{"vocab_size": 1024, "positions": "learned", "tie_word_embeddings": true, "init_std_qkv": 0.0248, "init_std_o": 0.00621, "beta2": 0.95, "decay_shape": "linear", "doc_mask": true, "train_tokens": 234100000, "dataset": "wikipedia_en"}
Each number is 500 + 25 x the weight over its row's rms, rounded and kept within 0 to 999. Layers, rows and columns count from 0. Numbers have three digits each. The size before them is the row's rms in percent of the matrix's.

# k: layer 5 attention key, 192x192, rms 0.257, rows 181-191, columns 0-191
# q: layer 5 attention query, 192x192, rms 0.264, rows 182-191, columns 0-191
# v: layer 5 attention value, 192x192, rms 0.297, rows 160-185, columns 0-191
# o: layer 5 attention output (transposed), 192x192, rms 0.297, rows 160-184, columns 0-191
k181 088:527520467470516510480439450523480533532498504505467502498451500517485490467505530517493520536505488475494492498478476489545484493553471489527496494484501522442488492485468533486497442491511510464470472480505505495463488491526522508476529530554544501491507492461529508486508473459502523472499483475512513485470505499472502478514485476501549570538507533501506517544506514496453492480511469520477494506489510529507504504508565516491502499466515510459462533507485478492475499561515505492488519455496473456466483487513523486481507489508521479517523532489469537525505469520469553469
q182 094:526514454514491562543481573475511525527514495508466480502536469462502463502511453543519555537560505511515479530510511507496515519493515517511517478464500514468492447511525480503450497482484490469464491534482496474507510516482537492518488499550504465540491522485473483534541455484480482484491511533484511543538498495510539530447531477522502529506502491506505528496492489506476514473510490554497469491474496495460513494507531512470491518493515486509490522511518477548513511496490541485513517527515468528479489485455514519503479519468524499508514519485466463498548486552498513501
k182 086:461504524473550500494446481448554496519509515452494492513519541522456496498554493498505526494477479483444541545449494515456532486529510485508553480473516498475508468517505523493497493487523493490541487504487517452492491489497510470513516526514538484483521516496532497489538518476510509460494528500484489436502473491517478505478528515529494524471499535452527433485531524461500506522500484505461493500499490462472512502489505482473453492488529491499516471471499454508520477503502521501539515496507525539544505505465522502490503477524477442502502483493479516507547507483535517518
q183 083:484478484497463503525466495511491457491513516503523452476538499547508502527525542483452484491527519531512526496490500505517503512497521537503531533544437491524515479513490506454526503463501503509502488479541490504466519525520503505499480520541516495520514474540534485464458487512463534473530515504502534482493472547538524435500496500468469470485543459486482492530501431494505488521496479504558529523491482489513502476535509469501505503495534490488510485503499520486460520508511499512453533538514464511486473514509511514504535537486516548514558512493501538489493496461538527531
k183 085:545519496524514465505496506467511525518501527506487516480479535474494519516534492497491550525489508509495504480499552507514477494511490486496543509452490511507527513506549473506498526549494464507480520508503487512500481517518520520547513486492502527507486533485504528499551493520457507513485517452492494512508500500496470487474517496489529508521528532471488492480464485552541514462483499532525497461486497532525480511509530498479479440543519563512495486511511459529485444460475471514533512555559553500510459440540488497512473488496472503490464442487512491502502481469515532466
q184 087:506505541489488476502502505512489529499512503499476502497549524466531473544497502508533477498530518484506509484524500514477456510480504536472496494470420484518484452466492496501460523518489528528486531502520441445469507491486478540537504530467482456504490505512500515483537484499453461455525513544482522551493515494523491456457504464498475472493530522524514510493519527489485447470535483521501508492486484488493446514472539502539464496514525496461492486507476500532526489491458538507511514492510475530508467535517540511529508508477552514470538528480509505492485465486500480519
k184 091:524523516502506464469507488514510495517508513482525497519494506514525484487506450556477486505481546530569519478503481464476552467476452519523528492496494501501451504508508496487513493488542510519536524512508502502530549509491532513511494482489507558489477525477500511450488520482549516514495501507468498482485475514495549499545536513512488507459508481514454521462504440558551537526466490472506496500474491467493511517525488533484532499496501487506526485448531506476523495493482505517477435547539493483521455506465487487457442522496493501487523492509515517500500523488486519494
q185 077:496487508500500521532513530483482533435507523495529487510553463480501504484469502486484468535490529549548490518488481495498513482538485516519480485496453518511492437510496483484508552482497539507501573548474510485442542470472510530519471516511528499475457526503485500481466484488507495485529507544484517482517471515537510547466530495543443513515480505497487511503517500522475492494511508483544519517463494502509518465477485516464481491469508487492493503478532513503473475480512514440479475492508496512451499502486503491501479541527528485480472483539450506522532446498507485514
k185 083:493501509471494497530481495535461479508487501547502487495502507500522458504527486458485489471532478494524488516549478498537491530445484500439527531494496479467496509513486510528491491517524497477510460484471451450491501524501481522503531476469518496492533568536486489534529520511515476517469566457486498520503520498493468506494509481479448483524506542562486502499501482489535522490488469483521546456527543506496466519512514506487505447519544507486504491478503499488507542474453489501475555453530492489518503492499508492486478494506445520532493537514538491503499511471531527495
q186 075:535522488548497515521478511481477528437514495479513441478471516496451506508529584498534550511480513491470563528499524511503468507520504516534528522492486470502493508508543522514507496516474544513480445514509504510474474493474557514484477490455508512489515535516484483491516520465488513485492472487478525537506501503455512480500489514488449516534453482474446537492526486518474514504491485516505503544467495474507492497470489522480492530487500506488491525493482474525514455529515531475503507472498483460492471551470529500518476485468510524512528484515502503513476457529516543480
k186 084:490509547466519493472513495517467509488523540532499482486531528468484497484471530461498525488476428520497533496514512504472467503500497564493479506509461487541491494502506474524523458489496494515507470518487520534497504478519459505503528494479478515459466483485578495502506502494529465519503507570469506461504462517540497482498489497534504531492512491507511477513507465542532501503500487527500555501487492501500510524540505488472508492541481522509496549473503508480511473449511486533488496520571486497508571533525502462522493471498483516548460470478482489525518517472492500509
q187 092:499523496510494509488517484486521529486482514495501518496478504537467493523463474477485473503529491483467527502539509491501506521496488456512434475527528484529520568495492509491534465479484516501498549520491484523475465520534496489506559478503509515483474530501490543515494528543507526539452503499492479514443523506504497481531500538501580525500507504431474477516466514542498523501501553492470492513524537493521481523500470476509547492502475499494487521503498536503498471496498520459500486533502504501551495449551492490471486477487509529470465503468486518475473534486509524546
k187 081:487501518507519510494469477512489478480495484518493483483499461481496517534517459493494476528466469442521479531477512483517501478535506499518479534538494494509497525477468520524497512488510509515483505516512510457515530550538541492481474529476484497471515473464478518535531433529509515511502509534456508455506459498473503495511526517512521498536513481531452536447496500466501563512498494462516525488481529519503512494485507527459485538535533503535543503465540506529505480447484520482518511481537532532460527498487497549536507488542496476525475488500501510485504495473428503510
q188 082:510528503472507487478522519506463525486467490512464512497494527493528527475497501526479501531487473501507501478500515446529471495516498460535485471547528542506499523499476509474544461513529460528444492523471494540487474529533459474474514488528468524525531512489501528496476495538509507536483488469476512518471501526495514522492496508522543493484498501532500486500506473513526556491494496450465469450496559495505525498497517537473472531502499527545481524476528503454523487550549491511496503498526534473514501488516481541517525458504469534447541503479541473494461527500491510491
k188 089:523515480503533494505481495494511528501513564504487506467472509479467495532520501518462469499478503475497505529542469522523493513510517488509526506461437468517481502522530480496497491508516460504478508496509473497522479504482548501437496526482528498492416452493493454487525449481491485498480528473480499506493458529471498474505459506496505486531531468526463523512461484511513497489492502464521528505491456529500475529495516452488497526512517512507503498474494516558493528519495538527508505500490464551510484495510475533536523537482543563553500464483514522551488480519481508503
q189 087:522504512535525481471525473537459461461476460494539517502532515510485487485487492499508496456477491490486495509503519503528488545517477473491446488548488518479530561475490527470494473535507484504516529497490522493464480485511460482518528508499490491488496520519510587496496510521496519528482456507488450512477492528463512465469510505478536504511514559552528478526516512517419484504501542493526470496502523493542503489469464504517499477491475469475503505505485499484490452536500532514521509480518516479518499505516476517451485531481510495520482486462537534452485517459495498504
k189 094:483527498485491540504505482486489536492485544485497481492499517499475516491459481460458462500498526498486511503466519508459511439517521486539493539509508535503500488524505497498482524475484527511491515500504503489505549487527501550511514467490517482497546493508471530526460504533495476482503569518548514468481491464477508503519498474511521448509524480494490488445519518522497534457489503471500518524488522491520503511514528512502489515514484481513487521484487520507469487473506525485479478415520544485499453535530522522531481520503454475471473514445513540480582480478509512536
q190 081:464535549481539482476504486511482506492519491492528480473467525512497522532550441488506496488469533530500516491499514486514488485468494557478539487499447508513504491479529478508496503520487524542521534446536466533486488485519516537512490488509518493464481540428516461523479459533475515483501541529514530518497464527477480462484508510513470469437508477475478499482535503512522482483526492504445493534501508492489524531484499518488488519480532497472497507489521560515502489551488487525515490498524463501513509532490546500510526515518493461502528499506499518503474474493556540478
k190 088:508483508542506505504474538499483480481478473497499501506528490461507479497531520512483561505497500507473502465486525510506489542522521517519514445508517477556495519525476508478480470502551522507546497518451495506481543477498521542522509510503455518520504480490512515512539502510532498494533502537516504492487495495574494512493509443464518498516516487502471480508490537543545476535515468478486511483508452519515511510489488514462475466534578578477507485552490513505495492495443479475515500478507526509498523488473526500520491506491486468478535496489505539483457501524503543478
q191 081:472531504521517497477518513521510490520509509505485507479526497473500502468480506504492465501514466494474507528506544509475506505514523525490462475475490499501477517484442522471514540504470461513539515489518508482475563539556518478476513538504509478511502498465490584512500543490480520540477475471514492494478449539496478484525486536511522472448471493563498468475523496481477498514516537453491500486441517526490485553455464487526487505497511492523520525519494533528519518459484493505548544463492489501501495490493489534533495493480457510475490527511523502503519535464481471479
k191 085:467489525505517465526497462510496507528469464530477515477444497502487521530478450538508479462499460510542477530460477468477541462464511453506498516508488492526487502504498546478521548472483508496470549451488509495518551470484497524514526495561523540511489524508535494507473464489500499463511490539519517501561497487493501493510508483472446524546505489486477498487508481499495512509478519501536534497472520483492522463541507465495495517484484463471512540490495502510498530497509513538473503456534518525496469485460479493475515565514503511507498512514509480520476483542495494548
v160 106:520494497531492484421514522498511434547498479498485509533429462516503496508508491518492450498487458510492497471495486546465494496471514503508524493497532486546517552459498462479468453513509518494508524471526474548532492488495524539546483501527542492479506454519520533528523464486483438523471496550496506508502503507559504526491494500483490484518520443516494512479451518518500505491520496538492496500510520513520522535505526501493478515515482500544483461522505498475450481479482495497510510473486500493548471488483528525523502499490510454517461482481483529520487493515517513501
o160 116:469536575481528488511514463512511539490509491509490516497504496499527487526479529479508487484496533497480478473477480487500484472494462508500468547514508511551476513500501516489556514501503462530507509476503492461485476468484474530471474522485489520473498498524512510481472481474490527577493507487529525491477530483472485449505548538502521512515526495564486504541512490508469532494515511475513494494486518506525470504465462463542487500501543467482461467464455505455521515550538484527512487514472517511464526496555478478501488503495492544509506502495525566483518524488515489526
v161 102:505524495475484482498504471473431471496497444491514492461522496523552490471480459475535490531515516503499495497523495498540480517537522529517504504573491439552460532490461500491511534509500511511518492500484470511486484493506535492496524416543489491503473529503495525512515520545467496479493527536476502528495535521514530504487482525505504480441497505441472508489499510515491493509488482528510506487479503529518584494517509494494467516500491465477514495519519506516481507487504500523531529473524489529462493493430528489513497498518514492497514520450532475484470472488510478505
o161 107:487462508534490505506483455523496491485503488505540517496509456460471496512467494529484476490501464488493475489530474495529470543499513516511488490476482477497478477496459514515538525512510521474506509545504525478494485530474473516531522505481506459516496528527519518479522468467495494497512526512536500496508540526500551438472488483476510540564484539487463470512505444489504505513476450514530471525499537498522453506480460489503484470449524494493443505519475479551460531481519539506497515534556565517497493497493539519476493513473503518498475500518494498484489524493522456520
v162 098:541502505469547496519475513523500502512515464515524522483501501510544524527475524483507566490519549471506481520472495481508521554495463530496524523516521488462426477520485470511461488508532514492521508527517508570535510496507525490523508498460504509536504493497499517477488471534487464494476522516483487516512475520496532450435486490506469507533522483537525456525503496472484568473500504453460484493468485490473542493506476546520490474494476512496522462520494490461526508498534478467467503478463491454490510494502468502509520492469505530494507475503532509500491511530497534519
o162 099:490472528506469539533477517469500517512453494524439528502506517504518514528522505536517490486519474531524482522469518501494495508493514481484504481501489535489475467461526480502509495506491538497513481484474477460518477511451496486510504507525506440488512516466457487553538507510511468515505465505505497498546505493483501519544498482536460483496454511470493538457521505485535500506505487487454485480543505480468500561474466529488501513465539500507513531474524467494519519523463487481524551486510496568479501527533531504541482484481498501515474539533480480466477465514530534547
v163 111:500517479489530571487495484519523494507494524544514461523511495506493494514499526499479517461490505540490495474502504482505488521480493560476479512457502491511546472479536523516517510497501474485525518468522499493486498518484482500531495507552533500521499446515492451512467470491464471571470481487509531540552489499516487505493489481499518480483497436515478467466449520487567518483538530480521504516512529522497480548490510472497493512512512534465521501516499537475434486486486462477527488487515530529516487516505502523528530510517463456524486492484485536466457494493541506497
o163 108:529484515479471471475486518497460530481494508532511506544500480503497516497469537482466466511537503521526456511498512493517493515492486514487455499537469518528483514524484503509525483505541533487525548499537503484485532473489484523520465506529534536458466521517501496518449491483543498515501475514493481488513476508489496480487530517496474497523515508555506549546570448492454521539479519462520528496461508492507492503508540483490502500489484457503497494500526465473495474527534431513492479490519466488460490533488448490483516550499512566472485487504528484502509499459490494460
v164 111:488479500445511480485519475518527519514479448467473490496520527473551474461494505475496514505471530496480516547477495523517491545501471495494517521508490502509467514495467511515461520524492522458512465517478530548498471459538476510501553499487537479498508516494482535478496494502504491561449527477467476485506514526470559469515511465489524461515471562518493480546529484515528504552487480511443489527531514483505541532529496532474474495511489487502491479476501483474492498499517533540458476483495504515501505495493498494509472471492542531512518538506491477470473523510550528493
o164 104:545506490518497499544475524533504485469513487486510486460476507489501522507499484529520487517531485509545501519454479506493520550502531545501510494521460481517487478445486515482507543557488507533474494516471465464465498517501512473481486490447497453488509505519460479500528482506535524495511497528463518494505486484473490503549487502498442500503500468475467504508429516470503526488538476513518481470488473581495462532491501538517497482482493527470495489471500486520491469475522526498537491493515520516519463440513505549499511528526480511495494470529502509483465440527520511510
v165 094:466518489507487500467492542543475461467493513458464461540528510517468525490511524494512483493561494480553491479479493505517485490521464504532506489499479529501448511483517458523484529486481504465524514530493497497519471509472503496523489490480496513498530475537480493536483502488487489524491463496481501511468474521507460508504516518519489491481495500508516509476495510565460488509542519571474497461446507514516523496520536499521447498499518499500513527499513529483514514464494503429544509461528479437480531508465493540507524474504467477496470494539494545484481466485548501513
o165 093:550443539470526505545533500497496489458506480484521529490521460512518480509526533508469479540508486504486450478507510479491458506493483464414533470484562529521488457459439504523489513512427514498505506512496502469511481490487515548514501506490510529492463494519498491546487530520516506488513550516494495519491502474475497509440501486495538455533521492539525495503485522508504552474481506484457461504529495554460475506473531527492543486514474479492504494532511480472506495508506483509506507481475479495499497520487515441511509495503510501480523488514475529504501496516501499488
v166 098:496475511516520478528498459486463525500538499479497483514500506496466464504508534500478496503506490531490503549529479512512520534557557525476490482513521492516496474492533537508498510476528461516504529505522518498515536475474452477416476529518469492473542525466495499509506509497507542529516480493501505501572485514528519483515481502467499489458513490491523498489469524497492521524506482524527455523498479537492481509437477493518493510453485426487529531549508522500526510512531477475525501519495483471502533477512478491504533431509501518492515488505514485500550532524527483471
o166 101:509492498483481477522506489519524504430521510487492487486508526465504503548506519518564454520468537511492457497472479509515529486490519511518511486479478492472512475480519479523507494489495488503486576502477461516520506486529492495536536502528488503546522467472456477523511433536473442501529504559550485529485475483511545460512480477536492520513538481535530496489491499485482487491469463505470496545489489470457525449488552508471538507472506442478500509483490506503513497536538506523502494507477477481512529514482482494493503513520472475504504501508486486504510498549483524489
v167 102:536485506500522501512454513513486488513494489531569498475466515518515494521511521477503501460516502526439471540479445490484524496477543526533497526489517526527480517479492492478471474535540510478514505519503466493529516506481528475498487535481528500460515499532501503521480451519471450514534510489490516470507516475471548509529482468494468518528522506464490529544502520495450484507521476497524508487504490460514432535547487489525512486527509517478524513487478477516526533492504504523473514516461494528513504487492453497452536509463575531510529514503505500500491475528534484467
o167 090:477464480475492511523526495457487505516472482500463514508500514495484511461494527510507501517475515557465487469502519480487484512527486481560480498497498493510490526489523476478523467534531453465503474518488484500514469517519523445491507495525517493550501449439494514514549517526554518537486475461495513473511470478535500533517490537489499500517506524532489445459534490497516527552525506499480538518544487510522490493533472469459507528536506469447520524529475484464488501496528502478528511517501543476526505508571517500471482503496503502495503486494487474478526528457504492465
v168 095:470467493509487470496483516536450504459499476512489503514531563492528502534515481515488485532525513472536509514499536485463489440481512482487490503474525535497525518501486499492580515496493506491455507494506542502467493441549482445458496509491511516518507505486514475523526493533505545501444493477507497488482503495541531483482480528512494534476464525481491506462539529548502527483475490478531485502470508560495454475477502533491550520494495472502492481519528476514493493495491499476543488465482503526473480501525544496490518495498478517511472540544478484521544496490494458497
o168 096:545502522496502485485475516504536518527523499475515493479515470492493487491540500513526501511527464486504492476539513466527501477481524454507499499473498497456535483510467486506527487446463455508468484557482496517494486533515465452508488534461480523503500496496508499568470469457526517465493525533513514543527469483526456502494486561508501503504451449520471485496484514477526463485527525570496499503490494457471528473452512481526492524475474517532506508510475478460457482460536480472505498508459487495507474539472474461489512487496500489465517491493493516489508536497483494499
v169 090:524520515504516507479458465484492551532524524520490502547477501506481528515520548549482475483488509497487489486487483507495543542506494497519447526481497454470513502468499484493525511517501520461508502495525468464453504522557509526513506521544541466471508468528511444481475459516490477457451502497513461512541515501494524488485552521518491491518495481497503487448483485518529513533498511484481493519535502475526510530462503527493502461529478508537529527521472509480480507527463495453497466495484514475530496499517488517512504485497517492501465444480497519511449432524516511535
o169 098:496490507496477482508519507527484466422517475489487505502469456480560485514487524486500485488504498505531492493494492502518504507505451519536503521492495511493512481516494488553487513475509538521471491513522525464504464501467491523494457500481534479457523518498517450510486539480503487509456472499474488461521554519452501530544508514449482509509517461519529510473525510475511474535538522498552478527519505424481488487519535450510534481486474503478493534476540487477501495515481505486482491485490553504475521515498499468491490548490463513517552507517514447483547481491493482493
v170 095:517551520536429509486512564529518498473487522507492530478476510455514464537525546489542515505509496514449502530468455492504511541517512476508478464478538495517497478508511472478498486497515497447499484487530520495480534508486485528510479516476519506477508436506526518477481491460477479513435529497511554461548472508509505536437522488502499487476485521528496522504518495501491522506484515465506527495477456496501464528424538517492491524499456477507487512475480461496488508525487473457461525495455503509484509481500494528500500535502488524517512524487505503518516497479507497497
o170 099:497474508489528474476500504490521501538564479492470554499515533434503496468527507495486508488499489460570491503517537502491526446514508503536455488543501514494479494477497530520494502459479506552507468501477511505515488500460493498504525485476483519523482523533450467505509518501510487474491508520460523512462487435533507516489512500502473493510466458541530484476535537499517505508506527499485515492490499498492490529497506498514534533470489442486501556522495497511507516532523493473515491521523536446507511510492464480574498495493490498477441511487513515518513468554483486472
v171 097:489456512520469557498484502489504512490516511506481477539520467480481484549507517473488562497482460527464477467524563470527476509484500505489532451503493529500479522472487525493538504532518515520510535498473485493495518490509485532507507492534505515517475517529496532555479510505421480525504490486501515489485516500533471507523487471489508448514508506500503481492502514518531477499552528491527495500489522490530510499472533496469481483473521502524543526510485533493472528511467512458556506493509485520495475530489494459475474483525483484535505485487458499527482540449469572545
o171 106:448487521476460498526525522517465514492486499539512490521508503531507528478497525507478503532507462523487511491480456485508492513502442509482499504463472513505470483522457508499435539457497495531475473481518523502510505470463498547500510531506518524474470503515489470493494460481556509493546538486493560500524459480565524518497478491492461488470505491531552546536523470509512515501487470471492504533489517490467427524477504506488536504496486540484464464503499535472511500511490491499465465475497491482492504513481454471489515499551503522501495479544496516481505513540489484508
v172 107:511549509486472507518498511468422471475500500502518456479470497502487526452466507483494468478459489477489520530517469509500460516516491531497483488478462499528467495511533515517539492536505507458487473514507519498441508532482541471473512510483505500450501528480514569532527492480505528516524478505465498538510498505493482538463468506482511511501478495534530519505473503477543493538529536516526471464483491528472488492522510488532509503502559533442474527501549481488524479486477496517458536508508487474470513514491441489455471500498497529485513527498487507465493493524507522506
o172 100:473465492485554471486543512540532494465494458471539523536561526488502539539493510493457509508505527489477515508471512490480516494489529520507510492517501554506519509460511529475536491514506524534468508486512488478500528461505491539539484512467504498504513511487487500511472525528531492456516514535575479478504498468507566512465528454513473512483482507497484461503498535453475477507522495482477528483501480503518504520493503554438478507506475534502500466521543507508533506471541513494542469455501531483520506528485525507542501513514516457488530485499491476484504511476513514487
v173 100:550500526480531494458472492541511514535498522506523469504468511491516508455462518468493522485478558499493526552505503484505528540488471519500502547506478522487464513489521526440538490537484492541496500497529527506539489507504514519484517506475522493495459492493516541488510472483461497497481523509483493503527472489499508518503513479555492488525483502522508494493481510471507505486478559492466529475423482446520549512525483502510478508552516522503491510491518477489503516522492490569467496497534532483481484516525488471531500473507506471516580520512530474457498485489478525525
o173 105:466512480499531491546511500432531543515477503513486477521543503476554490505451503543477507471526429498556576471494493504500488499506531498483498533519500514536492519475469523496474474517468533532470482445489473524484545489530516479530525506541526480466493520522490520471522473487490482481508460527502477515513526508472492521491491476497479513542505485515463499491496516504507501547505506502544507525533468497488459512494470514526503507496479506468523481510533491520517514487485506487531503442526526514481462526506527552481474512517480435502483515503471502492504490471490501514
v174 103:538511500519514488538488485466471477529540550496501515474544532517484540506457514477467505521527527466482502500536477493547488465523493463477523516511519483506507485501489497492528493433479536504513552549507498530492514516475517465517499509524461502478455502474513514522472560504515490513516485460482505508524501542477457532499439500507526508489463482517476503526487504525487497502509494532522521475464485544513479516538521487503500479474491521507484500454524465533510502421564480503482504474539521489467474514506502507478498512514511513466502506527533525523530502460503505466
o174 094:535499488490515496487497491501513519475458511497496490514527504491504521514493459530495541498530504507484506512501523512507491486462493468529492558458488512509514515514486479469475492476476506508561434531498470507504510448487518532493526493485497511515486500507515492539540463528465491460510473544513523495511479501491539528475523510492477514501530517487498519493489495535536493512460471517484476524546465511584511531471525495506501508477479491519569489505557517484527447499501492473476531498533493485528443507501463474546519496440492499498493484556479496467503538493519468531
v175 103:479475506451501482504516474547522539512474472476489490503479463517529517570544515512507507496503474486469506509518518480506541507475484491519540459535460464533525565478454504492467479541495543538450505524493497555552495559491513498536487456482520490517511490495505481504464492508535473472459526472502511511490515466449545524510479474491487460506528502500517508448509519474470487477499530463502540498502505511498543517503518515527517533508499504519530523496490498486509506532501508538457504491494482489524500484503490522502511482472487523502514486466484482514454468508493516551
o175 113:470498490517481556515469491462539490497482543488505511491475494514498441487511537544511480486479477512494521475466471519458521536505484503500469508514504509526498501544519488513511510503516520519523482462511503517498469518504480474479504518471565488489531493510507536531535518511526546496504485477460445463546515479499526490463545504483508522527484497522515465559540479535482536499521513522519494542490525501471473510491476531535513493494513535537477511511474509512489468539471521476527502552553509486536527503517525494509516512481524487510463509544479477494520448478554492470
v176 093:481507510505450505525468506489458494441536478502507429505494478470475567510493456467485486532519484516469480529519512455526476499545517540452468493498484540459476511515526501484527509536522484498464451503456491472512502510539542461477495514462489507514475488508486502537541489500462467494536524535522454510530524514496488500483502483487560490480494508486542519461467503505529505494490505492459480546501536524493507487540484455490508464464530489511477503506507528546491498484494532481524475528489513482534482516504510495499511477498518506531497471515495499496492503530500458515
o176 100:497491502540517456523497507511543503548488460526494469519535473523503496483506450508533481464511510528504526497513463485515487509512493467495547482499491487471521462538526509455552564465484504474541479540545530483514470474483466512508459483521516528487528485525535515445451463547499513503515511522535495479498499463536496506514508498477490536537547544484520471459491499476500488518516511508523496504467517508489491490560511566492515500516513503480515537520499523515505506496496498509475501442504468493505491521486527512446463479542495489493479508509520483508488507524496479464
v177 085:537502496501483521464488476526487534489483508525537492466542501515532485475453485483509509505497487507539477496458490498490508535511508503532481494510486501492517480489543559473515536497499538491511469478494510532473470487510494540456519451510474516511477452490491469533493500472487550527525514524511483523533478495481473475457498499514506534556454524493509528530473461492500469505503496464521541462478512526478518516473497499531527488516469534459510516469502488496498443470485472507481494518492528471497486489513535499471525507541468530491483505567477445507520520504524550549
o177 090:528486458501448489461497476449490504514521531471505503520505503552475508493535525475485519516502524470498559483508545514513456494486494465505483487503521498500509488531493484521464462486491546493496496527505503562503476511506466541515497517518478486507553526525481483441462508496419464523496506509458462508536489440542457512469551512467480461490516512472490455506519519521517425505502455537475504498487513518518499495495486499508466477490499537484487498495507506494506493467518459495530489481479494477471484499510486526490484498486476485512499540469513499470508488465492518495
v178 099:477516535523470530496491529517491461533446499547492491521520463465487529528491492488535492464516479488502504504477456431519483508461486528509511537485485459518471483504485502475510474508527489486501486503506483555496482527497485526460469480478474468479476515481517490505491507496473462500516489524522462511524513522524483508485477504497552540512519520540509479488518470440528498495508510466504482486413501458482494521515517487521461511537492515508470529531462507473541478487486526509478520529505490513449466504488581494503550528486485514503511488530503520541493520500510521506
o178 099:454492516512504532498526524515476507518499524520478471480487521520501497511528486480522528461516514502481535488518527499472537522519503451547458451452525523522496472444481511484510588459484528456511486509536511470491525502480509440562511464505523458521479523529513506493511486479501493453473534495499466483497497504492514511486511524500467468500541503464505473474505531514483556542489505498487484510509548489499487522500475513508485446496466431476489461509518483507523535475482502498480501479499518539451511490480481513511485483504520476467498509480520533488517495480496491486
v179 108:506505473482485531506500544478560514511506531468487520500489508523513500543585479493480475509502534520458521502559544511497541509469485512500495481491517493492468520489476443509523493527484465513491531488480496475469508488486483482529531519500525492526482503516474519484471461527464486466451523481493507486457480466505513511524499490492503444498555511454525476467504520539461485458524549497486517532513503466494503494515498550454498502531479517559473538519498516497518497472480501465497479506481505513519516478502503514532515462502511495463477485484447510539480485485528526511
o179 103:483474510493502522518517469530500494494495504504500505506482490496493480456497549463489490484503441514521459519499491424535470490510489502521489537480493507538492517512474483516529545499479471494430495511514506497485505519537465533485488482500520550465514496525508484541519527475531538547511512534495486494491486479468516533536475506508519515484481450509495526551490508523478516560476489480529527538485483535516484471523511528531507537524517516499484475523490488501501458516477515489431504504484487560483506489506488506544480498500515531570529496533473477510502474481534455494
v180 100:468481446522478497539506500494509509499491512492474494463490532476545473478559541461499544536467512574473488519538501517469507504542504484495478491493519493491558491507536518488470479529513479499470529483502523482497515505489500520484478502493499498520468498484549523511514502497524546520506483425498503542512460513534530519496476509484497453500530538488491492521479484526510512509472533503516499471517462513518523463488521481481501481461561488511487547490525497488491541500524488488519498508528514478472485484519501492512474454530540526519552482491523482511566508454482508507
o180 102:485502460502496512487468484519490511549508497485527520514506503502505495513519409529486514529481476527515499441501510484531530500437513513520504492512514519479488502516502462513463474522483464488529487463510525533501535509525495536530470540507476457510479420463517475514514468478505507530496494507539507504481468475507504481500480480526479541501480487512513515511492510546477475439510501470536542521463484513514507501458533531533517542478519525493482524507498490544478514527515507527489477492498451487507469485453490514490513504490460463499529480515489548504482464536494481537
v181 087:507510507479494512529471458489489491479491494506502501534501521440490488482510474501494444486541494490516454486552486497525524484492511477536546535488499490488489483478529518488502495500507540493517491453508454530526504503464506532482514497558484484537495500511466474547491522516517524492541509505521523493481501512492537508495477490517552499553444512495496494517500526505476490537517512503516536447493479500491522500491508456473470469520508498484495553411465533461473499484503507514481450516511510516464491475488504482490482538477472531499509537494492507529581486519524508463
o181 090:502474461549475472500514434511487533566525489497504472475497538510538465525514553502442501515465517486488485475474502512516492479512512516517479505484579470468538512497473489478495462516530492516512502527513504512515517513500503506477502497496489496498517522523558504497506495503527505502524504477454493481467498457493558478516523498440517477473509485445477496490491487496514513480501472522483487514537481465500514515530489480518511521519487506495485507476506475534538484499552478495471481533480505490493464525523462485439527542521453450514486454483485499494479539501479499536
v182 102:473513508531462526497481497483517499512449502498452543500482514519461491507515534471481493516512497499516518498472487513448490484530508535515467474497511501498500430478506511498505507470472490501500491463525512475463496483502528510497507517558497485490495491446483452454545543456550508476514519502514518494496509475510512507433491470528528507464491524496516480511451511528447447524477485499531479519544518496484464537464550513492475494484497510495517505512454469500508472506546514454496435506509527508510489505518493514504501520538469532493515539541469495504494527503541490493
o182 115:544496476494482525466499496555489507475528491545501504492488507443511479500524490496508554479487484519511476497504535462508536465478522476536528516523501445516491521472528518481510477491526476520512496512484449498551512486512468490513511481490462525528486501470523492523514484509455469544520514466444505558430455503527498520493508507461503462484486490504507510513511517481492489533546514537496537487524465484486505473484523501475478499511503493476506504506495469524476516530522510474530524533516514455504523464484521474545464532500530480504471531507527513550487483521464552511
v183 101:534525454533508483462529469487497507506473531477486525521510460539469526519502471523460507523500466512507494491539548541574525442488527478493520533467479485498492502510485496487507531483468498484507500521499463532484493562528538501536521504525462502531513526516443460504472494543447532471478482479493493509476481496524474499490540527490517512438485485484471463486520502508482489466501486521536512535500495511508488504492491494482496515494497437503492493482511518515470499509469493477550496509467487506440489497518509514492462523530498476496513478493457515523508504483476544458
o183 104:499500555488502528517545509552492527488491514500504515434487518535485469497474554480501504555524447480501486524518467506488493462453501522514508448459470507472497497536499492490482497491505513493474510490469497510500492499478464543497493516513462509494498479528525475519479521536516530522496527499489500511506488506519504462522502490490517458497521514516486544591487472504494474506484509492493500484489522484540510482512478438515533520485488486482513502496568500483509497423487476527492469518469500505537474488527500511492526469446521541520515509513524520533513495460507453475
v184 106:522512510539526493470511530509505499534451466517487493503531494483541507476496524494515502478553498475499532502523531491460447541532482466484514469478510515483511493494484493479495536493501515487500491548487512506511504447546501554506527499488519499497458465465530538509543490494487528485466541515498494515478467534518522498454495524528462519516506482548526488503516475510461474491525504471468514499464511479485479504514473544465493471519515558519464433485501500511475466488501501476441504491494524531479513555533517533555506517505521502505486504506489453464470490487527506492
o184 099:487469526505511492505473512523509511479487496546493520493475474498515509510482479504501499510505465492508504489478515466524532495480500457477470544499478509535499509457495480470511531463473519472499515532464452490461511494514516513496482481487513498479474537549496521513482538503502503510459490505462494498497528502470443504477544524515485463538475496484485542451508512490575485486524514474562527495462516527484517508455507497473503479532467478511530521527488540507527479464522506526457536532501532503507457481508544481530510463503510543503496492529532513492473501476445506571
v185 091:472527531522519569501453507543534519505529508558527490483463503514517525492460557498543497467522437500501493493466465510485470471539487491479509466499501516506491472451503494465558481506514509484531496470505513497540490554487511515491439526474486520506497506476509481502499507511466502514536476500440489504498495480496508531508486535470505481481508494495464494500533519500520512488514475504521473467437491485485449507473525477507518517475474516498475540442500501535529475536499496456494461530508455485535494508495514475494462497501475487505518484503507524485512507527476513536